Part of a small language model's weights.
Size: 9 layers, width 192, 6 heads of 64 (2 for keys and values), MLP 448 GeGLU, vocabulary 1024, 4.29M parameters.
Each number is 500 + 25 x the weight over its row's rms, rounded and kept within 0 to 999. Layers, rows and columns count from 0. Numbers have three digits each. The size before them is the row's rms in percent of the matrix's.

# gate: layer 3 MLP gate, 448x192, rms 0.157, rows 135-156, columns 0-95
# up: layer 3 MLP up, 448x192, rms 0.148, rows 135-155, columns 0-95
# down: layer 3 MLP down (transposed), 448x192, rms 0.146, rows 135-155, columns 0-95
gate135 099:500485539500506486534513497502485502492476519475536477491562490518440519507510543507505520490510508494484524492467475443472476479480498476478484482527489465490481509563525504429451514472504526495516489525503513495492480455562460476504506505491435503476479528442502523495517497514521514511
up135 105:506477517537519462508477560463485528509505488499500518523488469499515507504526460486513564493491455481466540502495476504485502505502507499499490477518458500503512499536495461519484484466457520484471474475506480487473470471497487502536503504521482507511495559519515454525486492512488536475
down135 104:457530460503489521480497515507503473497512473477463525537462493459533501477456521471529450518514522496496477471470478539494531464525536543523537488468470493543481472485469473488465502439506484485490500501521516525532485496508482496473477527529502535511570495506472483517459509479502512496
gate136 094:483483461488530469495509529526464513503488504534462539456479486491504470517496542465498490487530476505509509482508483549522499524481515508518519531524483469486509485496508547497502467507495496471494484477466533487510480478482513514537498516500465471502527508552472513469470477478466490513
up136 095:456453503492495511460470478468524506544555501500509537553557491521499538509467516525515510501517486523491480508501529522499508478473482472507513508532536508484538483447482499475536547454476527489502479477522489499497505496541519488511451470539431482494479516520542497505526497544545499506
down136 087:535485518538502476490504527503443464519509500494478500502473505538496520522492459516503506494446487485440540489509492472479507541500529532493460500513501507484476524501535500553467508517510460460487502447547482489518478507574507481540508532505503501500466493499483517495525522499495497473
gate137 102:479543459453510516488482480473482545481469499439542466479518482524507502529546506498522507535536522526483479535487468494487501495507517489515494498495491516518511505472520462520483524534499479517484485525517518483517482530512486484510511485516477478489501492532504520518491474452513525495
up137 102:500467488462486474472456499512519495460508501465502505501514532471511523478463473468511477453512488477509508513466552507537519462532534491481461482501495496468452501496502543471485523504493548459479570471490512519493473513525492491487479471505491475484486494512518515494469497488459512551
down137 107:505513467472520503499511527484481507514496488467544515493495456477533504510504509518494459511489515496515546503488490503518493489521515527513472476549529501528470487463491504525514492487476540515487518473468517511531533515501512499517522509448499531526504500450504492465506503516479442528
gate138 102:514468470508492472519501490518442490473495512478505491541497513513502532511467537497524513496489512498467525497488511508467519509401536497523533518545529501505469499496504543482480467500514490518458523450518530581513495529516481499504468514505515494528508510509465504506483533515471544464
up138 095:500476525509505474499462477442495500485524522534466519534503527505482523468513462503502514494514502464428476523523505477483464490525496510546501525532534499515503503464506497494489484474515546489473534476504511496498481548471480543509480523475479539484517497495541476489477489525492527497
down138 096:494474488480543510468507458516512501523532480485513459493505474474521469523509522528507476489484490428579500506526514499517477500505514480464487519474476493464470514492496482495540514503504499538439510523469517528483462513508473471490460468494478543508497490494490500489501524490555453460
gate139 112:467509506558531529510516514451523548503485489537438512436485507506468480497497511460498490446541563537525442512526528525479526502492499516503482495524497475472498499473503471518513478506483504458497481476475499475480480499490497473489507486521492525525489474506495498482524465463474480487
up139 108:469477497508521510501489535496475502465536438467522492533492481485486515493498505469509505531491501511536535504537521458491504454534502503556515493472483507509459518521464508502573507521512517523511525505506463504477488454483490507521504509482483516466487514490514479501482487505508517479
down139 102:524517496452526493502516485512493456452504523504504476492507492520495517545523459471469505494480478489522537500501463509531508520474497525500509504515470497481520429487502481485469482508520530478516498488505467512531493530510514525476506489462501472453499501531487531536500502478459481522
gate140 104:523483518519532513523498503494475523495510512524536518520477514530488544513508510464491493494484515464554465491529491483529494483502486472457508525521525504460519514450492538482507474500436516473478490496506473517489500445471498511464497488530510437474558477505478528504498482492468446461
up140 101:494454482521452498503512532519486479512540507539500513531530524539513529493532489524520483508492525412458528523487482465460459482483531501481504492530489538469514502474505518503495519506508489535457465466498497490494486501488495500551547504510471515516533483455506479468533487510464495501
down140 100:500505487537541518524505525470472475521537501513509502506525501499467542527528517518547471475492495475476476499537530504537493500499457542539503519476513527493471475486542483463493496499504481461505494483479474432538477485493537556489516512522516490491556472512479529500489527537512478478
gate141 089:521506524500470519499520482493518495544478467468527506536493513527485526491512478459523508490556489484520521490487525512477521531487485561513469507444483448453488438534520485452529499511499465474493502508492510494537433474502502534496468527485456466488507488507458494517440541469508477510
up141 090:524487501513517491477508524494531478509519496504506498502480463462453537525530532452471511493510481512538538459552441494478549498501495466466473530512527484492535475509509534509493493521516547476471519441513525514508482481513491497488482478450490511496474534533529524505504506503504507466
down141 093:501554493493497529497507525529568475482483472490508479527500491529488488506524548493477530485518475462481518524518556505542481504509460501480466500435490525497521496518464483476491526484522524501452523473497493501501473474460530489517476541497513494486533513499485503504496503465486528488
gate142 102:505485500511539499504503453516491482502532527463481487503513440493523499516547493470507501504541505528544528450534492486492463450506557477513510515545509510513490507507455549517490488501520477530529541493476518457546546500511438516486499532467547543524472519484484494519509501501453549465
up142 107:497505523476503467542504512492484547509455477493465477453498525506512534494497485492564475537499506540509533467513475528487423482487506459499500492524495475483508504513496486525529473536498471496499486513486529462455485485485489489529513476501509493502509503521489469507535515529487520531
down142 106:539479500502516503433493530507500466512482510518513520503489514488470450514570493487517490536512521501445478512517530486483514457473489504513462508518529540501509504476562533502517488514513522508472479520515468485463467551525521487511479529531526533485488488471489499528502522517468505533
gate143 095:532456487481470506496501461548468510523486505500483493521448482476466454481483506507515487436494440506477489511489526493513486524491484537548510506483526493509476511533523477487464480555477529476488459516498488498421533508502491497527518531463522468531522531443506524515510487465524547521
up143 099:525473487515497530512514484504473537519463461478513482533477486496438480466519517504477544469488505498520482465506526538525494495564505510523477472526502513495461520510545443522491513547504491545473492509433460530467515498498526522464504529497500460526492475511465483478489497498484521535
down143 101:454516483497546501508467514493509499518519463496486487462503545525495522517498480467515468514500511496527498472507487474517518493508472497463491524503492485473507517510477503496480537506488475485460505484548501489547489537530460485488504432505509482520480448518472495452480529518477518506
gate144 092:428491510532482478511491451488530508503512496522538517503544518477508512504526506545544537494491534491517462523490508463500510497517539474489439477509506494543471491516449487431490528509505480490512530485538483490504485505515545507503511509506484486468541523525488553490484516517539496513
up144 094:526491516463538469531533517479508480501531494539504457542499483523554492503508531518441489513501541466520501488537531491480512508525507490534539472516489531468504499532499525464446493473515479527523498494471516563506501477458492488523466487509480527491526494496497472535540533502462510526
down144 099:556462500489492479550490508529526515482542563493508529516519483509492488535460461460490514490499492529505490486460514491521491477514474490475494465536535508480483505472472505494513467494510515482494461446525513487498480513516451486521511480457507496500498504507521462511492489482444504496
gate145 091:513483505470534534465498487523524488479538468501499506480493466499486562495510491525474527490479496510494511475505530513518495475527511480513505505526468494509480509453487480474583498479500411506536531466536496518493489480494494505489488482515539500487508516534524456445517468474501455490
up145 090:490503500539503519537473456529467483464512502468468526501503490475516456546517531534470507504482479546527520470539502462509518492478501509508460506495514516527515491511433560465485491471467530465505502529504521527463488520490523490513541510518523516476499473481487550475483539536507523457
down145 098:483488518518506484477504494534475478504550502452534516491466482481504471494490512491514495451511536479519498577516476564464472500476438523493495492524505519471497448491469501540487568495509490490471499503464516506558520536451493483494499494503453499515502520478482515510524466478506519503
gate146 100:495490517487461454498483479530497520444470462454530479489502522486495488496499509535538527504512500501509520493535492446490496472493473518491538446525513539507511492493471563483479522499498464484490471526471467473464490473500512502528527560496548495534519525531530497547502498457519501526
up146 108:483545528530492480525558498460497535570468498500490495467484484487561462504510493506490456499484488532522511477471477467540529514510486467506464494485488573511517498482532511543558513499470506538503536485501484516508492500506487537486464554562505497529487517494510516475529516508557509505
down146 100:511484499526461455526553539521493534557518487515454498491430507525470483520508487489579495529496465563480508499524525525508487513457506539464529459534484487468518478512495492503526524495532498523498491491489497502506501538496509476493510492476492476514512480512505471457492496515473498494
gate147 103:487477502500493519506482499531540530515497497512512511527518568510473519525489548533487528463444515501452544499473525476500549502504523469506526510511502519547495537490466522489488495475494477481540544488491513491504510507491504499495458477480463441501516502545489484497468481510507509482
up147 099:490518486516494520511516486496535521497480533466465480475478513471483483499499504513532472464489498502505483519528511477514561527496541470542516506454548446497448482502508452491500532502477523502474519494459477485488487501538505485493469515456472516472467480505463499443492525495517554522
down147 101:484487537462479474462533484474482455502504479534485501517476506472504489496517496556476530491490535497527492569512510473450503458498541525491509530501521492476536544496515488460485488450538459520544535499484494492495499472490548492496446496510490515455540516463464538513503505495497475471
gate148 099:474497476552523477549484487523523522474505524496486550432523491496489513485508512467526496488513472517492495482535462497481481509512511512588516478445457479520523479505509475517525493525494487502550481521547516505519514473500474506508511530543525493526508483502519511506511487482487485482
up148 104:501480527497474517534492495493534526505522493481481444474462500484490536503483529536532531552486536509512509515508514462487481539520469498482498517505485504524495477512510466459517484457471475529505495495490540540453517483560519517508528503503484515555489481482460487499502488526511511515
down148 099:489500483479461525474501510471458475531502517529514521478547516527477468505545449501469553500471510493490543469509559519488478493480501489430534483528497472493503469517549551507536527511482495514475483522531497508455504476502530445512504519499534522467501503500478529496505514492495561489
gate149 105:503482550504518479471508490514504484537497491508519522509479483528547490535462531542483542505530445543495494509530497473446504540492500482461522514486510514492461517533487466518484478523477487502505534513474472473546485527537522492510529448520536534495535530495490485478474504497530476441
up149 106:497508538518557488486497517495492504519519510512499482471525453517471538492539509518488505481497450532517533468501440505437501445493507478534500549491490512534470477500494477487504522471483504511487497522485471477511488474488507478464555492540497522505521515478520531481499504485538486518
down149 105:470498506439491494503527525439515492517472522573537525505508515482462473503500474475442515515478494454519525536490517482471468526520538513500509477498494466483513483536472487513447500509480494482561469547475533493503468528528505471493501507475509535525532512516482489475538483514491576472
gate150 104:504499532457474448486498506493517487523460501474558481525475498484504502499494514521521547492527529519528507532535456494487503512443496502511493520526503482548499499507442552497480490513485482504518525431505489544500540502509518527536488502479490494479485556505523502519527517461517516519
up150 103:528518488494466471523545497476458519534532511509476516497463518497527493539520498556483522527511534511460503491491460504461502474472546526516464484516505484525490510486478500499501487522508508507465514483536536531468498468487470541520506504491481514482503562484476501516454489465475508533
down150 103:525463496519476530465468493495468546479504519491485459502526494499541518492467441511457445532491508508482472508508473534494507526508474516466514520500501519503478500501493502529436524532474514489542499431545492501494497511496528506532503484474475468463473500497456479465514501487488493479
gate151 096:480501522431521512490503445513551489504457483482520528500512523495496472497520501523533558533493510487458502489479543501565512473505510535486449492497525463486528514493539493501517523515513494512522455488507502491484492489554517479492463542496507489460523519511503515449485501480480530516
up151 098:513480506495511573490484554523524471520511504479495475501462483528479483488518513494523455526505464503511490501440472541476488501496542520498509484522481521526518504486501500522468482495494501491483522465496485491505523504513512511457491473491516504509500463512488455530502482507474489489
down151 101:479484494498493486477498452544544506501517520496475496495497456530470502488469491483503518501441433540516537515466481501489541520503514487482492492464482522496531516465489506519458492522538493479542503529518488504517535504478495452475474502507523492496567522533499485528494516482529497485
gate152 094:476473523529535528451475522533521476504504502526526508495488513507528460496490535507499496475539513474514505520495488479481495492463528506510481509481516518496485499500488501497433488483504458483504511511478456485491467511487517537511486499496562517549494489479510468526537480471539513507
up152 091:457510486522498500513491528513499529517481513526522514504518487411544465486524480514518479480509524466493463509493534500487496500540509525509519478525511519517487507517514532495511482506515510491460530482552510565517506467460537528528499481492476473517470509485546545472514486527491488495
down152 101:522492486515481486529482513489502460483522476483516467473492508519557493504502504497541461473482496525480542513498482462519522498528510545474516543504508521502420467521515494512505526497444515515501507488498500494472521471470511518564504523512495490469524478481539470505493468506472539522
gate153 103:536459490517502529482510472494478452484480419529521533487481472500545519478501534532511514491499491527512525500501494479497502461475504497466484493507457519516477480487467485539490521494494519564506479536480500479529507466468493498522442479475508535520510512507503533519509498462480529505
up153 098:498485510488495503452504501537489501531475433513572466502495438519472497488507468478504502502488502492510516491496510525474505510474478511476556498529474552489509514457464490494505509448481487496489514488498530468498523451521530519484498495484488514513520486515507418484453531518476540488
down153 104:488523472529498528494466474501472531493522497479507514495489512480478519492489509503504505507528480477490491466463498506512526496514499449498484483528532505523477498540515509464508518489509490515441509530548503464490494517555507542477501545490516463509521491532492531487521476486507463442
gate154 094:549518490511547525504507504496549524528527490448534479459505512500440491510484474517479496489509508504442483466485519491513508476483466517486508537486466546526502481520493482489458515470486483475487501501540497477516478529470457509510484492480529537507484496483505523519508457507468485488
up154 100:466542490474494509541459490470460478529501496488473489504491502501509466441512488529496479507527524506471477477502506505484528498510486467451509509515483475525443476474430507489467494479510465486541433530492497500459488490533488515466526510503534529528518495518511483510504505472516532482
down154 099:493470519524531506478475453496526497497489528494503492477505541459469531516493542531481472504483482506472525502531481465527558480526466534479484556499474469488473479498487498485522510503516567525490475501505495511514504514508473503515499542486504506455525475517492505485483519508497436475
gate155 106:467484462527540512449482493510494501461501514492510491532542495514549503511543514547555467483486474491487482490448522494466492498470507481495479502464447516527504507574519522501489514559542507497505525511509543547573479503518494538512503486511527513468539505485458493472524496506466495518
up155 100:524489511505484489512545501504491521505550483494521538511485534475517511544492407506463527513544547520497511492494494489509512483519518516526492533527531463509497466496466530484502524478478538484513535469551472495509518469519509542514472453538486483540483496524533449475523510506527514471
down155 103:461489518478463494486514501437522458525477484518474537504510479527507459498467481494458498485471500478500514488480522460530468496493490504468535516472511512524522513481484466527468530463487498539477516511483493493527507516497503513503526514527512481451489533499556473427458509498490479481
gate156 095:496521463488525526490470502468519464502490469504510504523494528509492537534563511483469526506532458477505500481489468524472531523514483491476525429477504455474518511512470534491539506520514489506522583485507449483471498474507514504491534480533549508537553498506468517473490476487501494492